{
  "num_hidden_layers": 15,
  "num_attention_heads": 4,
  "init_std_down": 0.0,
  "train_tokens": 136800000,
  "max_steps": 4175
}
Each number is 500 + 50 x the weight over the matrix's rms, rounded and kept within 0 to 999. Layers, rows and columns count from 0. Numbers have three digits each.

# up: layer 12 MLP up, 512x128, rms 0.126, rows 58-104, columns 0-63
# down: layer 12 MLP down (transposed), 512x128, rms 0.186, rows 58-103, columns 0-63
up58:566453508427539483483488521443500539502441432554481481491533517502475576585425470501482540542456462552502469423437463466473538495525601553498593430461444514492495537403419512421483509470528416
down58:515460356555522450480423543557482453548403511475546456475530462543459521553550506469474475445532558413386488546512587402471626517581581529439521500504560473503579486543554542504485502485527452
up59:486426506602518464408487477556461612548533490459538426571597378478487492389428538475400579473533493619382559471534429539481445487589538503486477443457462534477438511457516500481557453551473541
down59:398541521498454527441539636553560456512578535618464456524518486499450540633469544504435469569439494531456455486552512427399417470460498515464431451573532480423542485557431546440430545388507447
up60:383475486527572521578402448451507491536511513517436537610484466523467541514570487553513553507504549420457376503547511512524491499575479536438455538522587519492497466500564477514486537443557396
down60:605570492474473497605429456430448504499470501520455467537437555481473524543510496504595514427483493416444502513526479497493545561467511460498626464499493526640500507491557451561476548528510504
up61:526438542500475481478435609418490489494475483590443583497511551513462590495443458543443570521444593541471516583515524458566546543540514525506525523533497544523467547330484523479459488562499468
down61:383577506370378543500536592538544479465420510555466545508526609542479577494462497536493508586573421470538577543406497528525509549501542496492518483410516479477468416552511482480445514473469450
up62:567529552476464483498552445544477482593471516489522498516516489487417542479379478466509507505419531561580487507545494538471519558587514471565498450520466503474401505550519459577564468536503497
down62:488527513608556517507516559600528379501545602323573410446503548425432469484339430530490400528511518499579525502463467520471507467551558479474471571567438502520512508513554416552514555493460439
up63:475537502446487545576409564558471542454495488469450480504527525472477507506513486479462442529470627399561511578550555521551398485543493520548486527510473563599470496543439465458433507457494527
down63:543452380572608434412484473552522447421466460386685539501578452498413504533492556476514486482456508469467555502431474446526518584420544546457543544528660481506552586520562540464512505561501500
up64:587567470498478454521430455439554514526479549564505445636520484530446537517410570510538551511517467468535484515536591546529493518458522498659413458503500520456494620493584518539506530507476381
down64:571442433535468438423541635457506564609514531532512534511466477527422518504562464518366459502461501492505484560472487417514398562487427467382513541508476522549524633586374397427441520475522571
up65:440469439516491460494537449570523571463492446449552505566583500470443488474452455463485525500503491450519590542451468556480618565443512432432508576574500505552423462492486612450531451482524427
down65:585448456569508411589474441408520482472475510599476517470427534460496525468530525452509454453534542494552485499476497474486530479543421516531563520549470402477539430591562421570504460532502529
up66:524419430474547489478515537412563515485514460515463505404546450597389479540516527626554516498494500439487538463429468448450499547558531363460544547474525455577573494540507498603491500408435510
down66:464590546569499502558433482593495523454527442444481457523465519502526547445572423448439516431589423479541495500497589599543492508421531495506504466430488580415499502551533474481507527534526541
up67:579542472512559584456455515470493454456426447530437447471420571541527565542492535487438464392472541509505455478526541551528602501501514560548593582506505463540453514487511574505529423574490456
down67:420390490567524499430468455581523440610557424460403537434476469502445552521599474518481531614442486425442567568456483452522473523509539495482464476522497489543512498474491489536537496463536523
up68:579558436477569466508514452428549448470463505597475515492542456564469508427402498538385491402449379470551441556520434430520481575507492441453471594516440515469474538501490458481571501499532548
down68:408560486416352448471463528501563481498481507501538537419522577493524536529522453517557445574598514502559547536489473532516530423524560488458584471402545539522524423528525567572450476431488426
up69:574547560530446504458510558524406531486446534539458539573563476466542542475559524439456483525520410475516478529493406431505446466524527511450472484434517530425550564445509493516538538454442492
down69:426508558482518522502536449500477462555502524499482550474531453493523499558498543550543467543494535479523477590499508482503492534409465502523543544501489434493463472455378524479470488507559551
up70:516409478466427578520464380492468599528489451485496524551538478532481488482510601444487471496463537483512476343634572550462486453400588481456545549505479459549522471466447566573526574471459371
down70:500404498505575592475462515453449469483543569466482557434499520501480510495503571493474516480470556515537446514489550525533492596519455426566498499515498528488416504497439532396495545433406505
up71:529590428527537454471542391472539539476476487606510491526438517510512491537456463517472547487396552508419633439517562411437495505510520529469559528480573525524517515424511518466462503482435520
down71:524536517546539604491558558563457331479465556404496451519505562584518411472424541527563497520541480502466464540524513443458502580448451441467468522558514452421495483553551478551542417550470449
up72:565471456518524465519510484496516413560506485460510540483435506501495454425546488461522459529495494461421430549576503566555393544564549518513451514480440594495515561546512504560533432494421445
down72:456505454480551453549554532560510493581443632555459422471508448420507509418463537435546481493528478526524501581474436490485551479591496480462529410475460512416525488469504533546502527622543483
up73:538492506525584512403552499468529537579457450440344501550575502504550487492497536431493488476488530459479571545580532484435357565460505500439511532541529606518520542456476505516511610419493527
down73:478504430441486437510529466501546588481453475539495485410518491453467461539495481551516555464537419497579565528452378494390449467544495504490566451610450578529567475464549483481350531451483509
up74:527502551465465576514447467443526559546505462532506577482580598446543453479383441541468523469438533489558573504451434497495457452448432557565523462508486438523432544539478587533440588539531438
down74:520542446485528551465483470464493589508564488418433486520508484512546504490600491439405553468521464574473551523487500487525481487391521518537516503563469457573410459525512494500466438603501563
up75:504532537418493503488435537458583471541591524556536459528494468548423505414525352520527476501542519495546511551419533501521520540517425503482438553595536504480566536466512483501393400453441450
down75:408492481481418501432484572422512495443412549454398515475529574526529457540543603477513465503476502566467539570485427540444497531383541512518555482490557514522529604498458478469453585578494468
up76:547543495458594456428585462525476556415458432492414450513494491459509496522450422483489487504537403476521556538486504541464478503508494406528469446503522508496504517504598495466482476486464425
down76:457511496501520444500525477440493506534539464593530570497465423571459504445521481465522517537513488506539474488510465496481442519494503496523564598541465480543525576495486533541503517537470504
up77:500459516506542387520481480461443377512542543375516551433464534505549464546551594403437468514563543472418538528450507500460497547522456484489463535507454469582523470553520477428557459471493535
down77:500456485457510527571549467452559522439523450643431526574505522551447536468511488545448420429607497404532482464571556513500514537455457455504417433554595475496586533517555477535550545483483534
up78:506476505446453525501472456541518529399492519490563465503519606528590588488536511481533574538476515480496445519474537475400485424550466488468510422506428495510542544351505577505502490493438462
down78:436563560483330430322511532524456494460553576534433412377489464533544526489452548404628544481517434510450496558428456478460512425556505546522428495502514485536577538475501500494508541511571547
up79:505492442567414497441548442598560481596495591477457523519584530481457508462462491578515514536442538439507496542581487538493512439443492515544490505464491542459593532463497464512442440489509413
down79:500484531488574536574516523497479530484463507488488451452444506515528550512454554424467423530544537525391488472540551490531454511499494599460426554530577532518491514553595555461556614514435555
up80:468518479474608587384483552533561541558454499585505499600484467519520515425578398563591593527518540480517586526475471483434555444520467461474542487570446518501572477433487532503508448456431499
down80:475498459462458491484466483557606533471594483414469543502458505558509525587501501482497484535499497530452512482519533503526440579496482393470393525577550544480540503457585534485524584438498464
up81:504467536431551493536501472572523489437487539524433563547507496496424510391561556474519441424475481565485505447510517523410484552468533465555473489485487506457468437450513501457517604481568501
down81:453580469537481475489489577564508507517497387516473467472440519402475475578363492536468520409525514504514511478508546432514569524435483401601555455524542505504555511560542490590490528390568516
up82:534509549512558499481435508432629539453489513491465492533509601495496532596485447463461445492521470480549565544537531542445478483591466443498493517500606494533545490407556505563404462408449453
down82:563551410441457561556460676448595502483447475522466563510534554495509533562574471476544458508472458469498478491490459509471501455543481540495387416623504463525536469419570458542493493403504532
up83:483483529447450469511502570485469503517567550484524529453480474547528468510494541467582520598431533594553365446422455471560523465507390524415443520470499507520513450535489493450450498420509484
down83:528500452500525558477489492467494549502495446477363530465495511473500559649540518569507591452517579480623549461434464417560491590544532577405578557550553460546524569517540428507475547455465578
up84:455436500471441460438432561459472537572535463496497492591467408521545495502468604562415603552448488538464546466453522535454513522505540469473385449548490409505399522637589404551480467460503491
down84:409462508556512480568413460525522473528584584493423384439477496426527486452471432524493364458536516386472540556453467466566544568497426458549426502459520503510563542353518482425558493513565460
up85:580498443477530480461534447556544448572506531459497426472436495511393597439520497495480485561545495437546512470503623526578538474477403445448340578419546467594536501442546519578456553620472497
down85:460565536590529535565523494449489541526475483451454525420480488498562357544521534446459534424429457482509501473518454571435485455467600473495548456548513531471442455510580523486487459453535428
up86:491510600507503443516472423517465541536461556467525473525515472472488523598461552547452589437482532418534459426518448521487464507465515422529441511437416425523377493538490473490511489541467474
down86:540436536541508449563501451413495562399494495468497454484443510467503446471577530456483537462562508587518508478512554447470479484507480396431450525430472560483500490476382567500522502567440570
up87:527411558465470456469536508536494398460531566451592485490477530533527524500489554544558520573463493569518481448539564498415515516443547513580455524506413559501583515411508545509510445490448412
down87:626500509551493427420532480527610498448587451447527532475566482553538497522443455512456398491425559487427563485592613488525550611584491469494490584537574487519500535443520573590544556417520554
up88:517501536418517451468503537491482561510538488514490458484497612542541486483518401437498591512540510559491461427480560504495567533451500643385585584540532554465411490524534507412538498406488550
down88:477495534569559532497522423470491463534572636492483497449513503507474524478473506539589488485438558405392489536553605495482486453531495565551420496498492519517520544495494493505492459561499383
up89:517545517546500528444544544419451545453509563562437519605508484435541512507553510489499506416485536576437405515443551567484411560539533491464462546491444502452436520498513560473436430440494491
down89:499415437526487511545414496519534421575473495499569422408498476549463496507533517509524503576519530466620530522521498443467583524452519520532559501551414551477475470447540504550523546517441484
up90:521580382550527503450493457452676513502547456527529524601450489623499576450559486522514414496496535461449462465389409516494396477569516404423446510437533571561539566576484523614478513459386491
down90:481496505470472483501546484572505459491437499438517566496515466478509447555590499449523464587488471549490549478595433512580544559404532477540487558406422491538419550433568548505463502452525428
up91:529500541487548478559584423516489452591567508523423531455512455405461538555414515580471510475449498505487536509511553425620403579557484542513535529517490526548546525442567550486436563500507489
down91:422578556438517579615613452454535512533588560533432484480606528466469451448489451576474417538492525445483547414463503445499459524535472434537496505509433472499428454572588520419564460526529472
up92:461466548451613481524492485462498509458487564454471567527489488469502479566568546487490426495565595522565485515483579495662477577518488561535464461463530469447522499468509482457472472552463459
down92:454526516577594535595465486529355602495545616394604448520409482451628500388473505534533506588525589535410467545507476525494490547488506470516334498524510509478479501455481450498445549484509607
up93:461507497466548612434467546525461511491476507567550529500484572529523507456529506505454528471510547499486388472441528557464453498495435511485475502494518500429517500620475499493443401533498521
down93:511462502522533447474589467481571537569532518465499473550451491497571482488465494477549562530488517551484556498554451426441573399459472527511456535449476505518460421446563487515500497534445578
up94:522428521505549481562410477608534525496479511524491475394532430533432445456565482496446510471461503532508509489540518554552459526570521480516503528506438494555522507516495533554461527522464561
down94:466469566507439423483541549395480494460458499543558424500529518457448449531429460553499508500584497445571574488453502539474520447540485470532546499431503547495532444493370484404419489486494475
up95:594563476544548406519436570512491523487520513456518531549523442521445569447500490577559468485444565435510492493480510434540461568508425569416438483457464462483486498470496454554425552535444555
down95:346509635505477557509460583500430506495448447517449469582481559516483577497447446453508494522506440478533583455583597511495590458445534480593543454471497506460551511415574598496503461533443480
up96:478483495433509540460452527550477560557497440541505452448512506430503436457528472592542413472541501508451572531546414479413487533522435594422444501476481555490440534506552559548441494512535474
down96:490570479499523452433497511532520510543582498489522553540487420415492442464484516609520408404514479527502508460518435514510547455471554521463466480455488491534499508518502530608528491488521513
up97:473438561455580482478516488504530501515549402486554457539548429525535533520481555507476458420515525581422502488489424527504466530556403365530596532543502503527545516465481538468449477591449515
down97:411519497450497531448478557372578504501437478509456510342514337492434580466514431523414512494519499478539446509534477478505418542498565457484496527478530415633491440524513486504510534473418486
up98:544464458475481450449459455528456530450554446517531513501395469391483456488491508485506536439442418504514445514531452559414552505419439499508376470474464450506509540513526565549559460510513569
down98:516500422409446591494488526475441456499509500433441442563543492499462519425505541510534473580471453539487545437544390508497509491476520564493515548516471467412603531496518439503514494467470458
up99:525506461543499498495466551488543541473455453552462521483461455460459644485590436541525444407514496527577519442614470470495483572559442526416489546514470513494400564465565539520456543551521445
down99:472523602443517558407449501429515467526478489452516566463474528543544454502434497458468575605405530487423474441479494546500537547408531424500511488429579523432426390518572542388458497552523556
up100:499519428452518604502452510613549414483472497540558499484465437446484561615471585510443526545457524426515526498480578553414501510583476449444434544469409394371460622473507432472552505567421482
down100:497567546533471572586448485425521406516480487526543577465593438557562569513516478496493553452505426511534483479366538389472525560510537394491438527464493530494596453455506542453480482416533350
up101:512465504409535420440482474420460522547487455412539450511422565525415440448444475478515499451420555527429486530439594472487453594372537573592428531561510514544464544545470506532546481515431519
down101:543485490503438620487461518443513463508594511517600506518495549483520488463493506426492432565507532494494413397480505440426448511463486505466474571546495443425563454495473422545461512464444416
up102:535519538496566483452450464537479471411529545573449567478592426474493452653513460488513427585565521549475452499447480474539484433465524502450551509506579644519507557513465462545527518501511502
down102:459504506517461470584373509482507481457540552502471472475525504511548528521532528471539454458498574475474519561442351479467530495577463461504546547522552467403487489532522433590532579513428439
up103:474542495489521504445509493455489548414582495532557566468506455468521466514381493523459412580403512492495422420510579451564533575547572457430584527467449510546484482469555554580565495451447421
down103:512467528451536469530487442495459531566532476523493483470514522497598410481488509600457370436495600476412541405417540508589436522493541445489459423457491535442567473487453514530588514513456498
up104:484466511456517395574503515498559534433463460489535486621468432492421414484542443463492488570502649536430499510505533563455567420479439418454427558597457531504557382518530464495507512520384535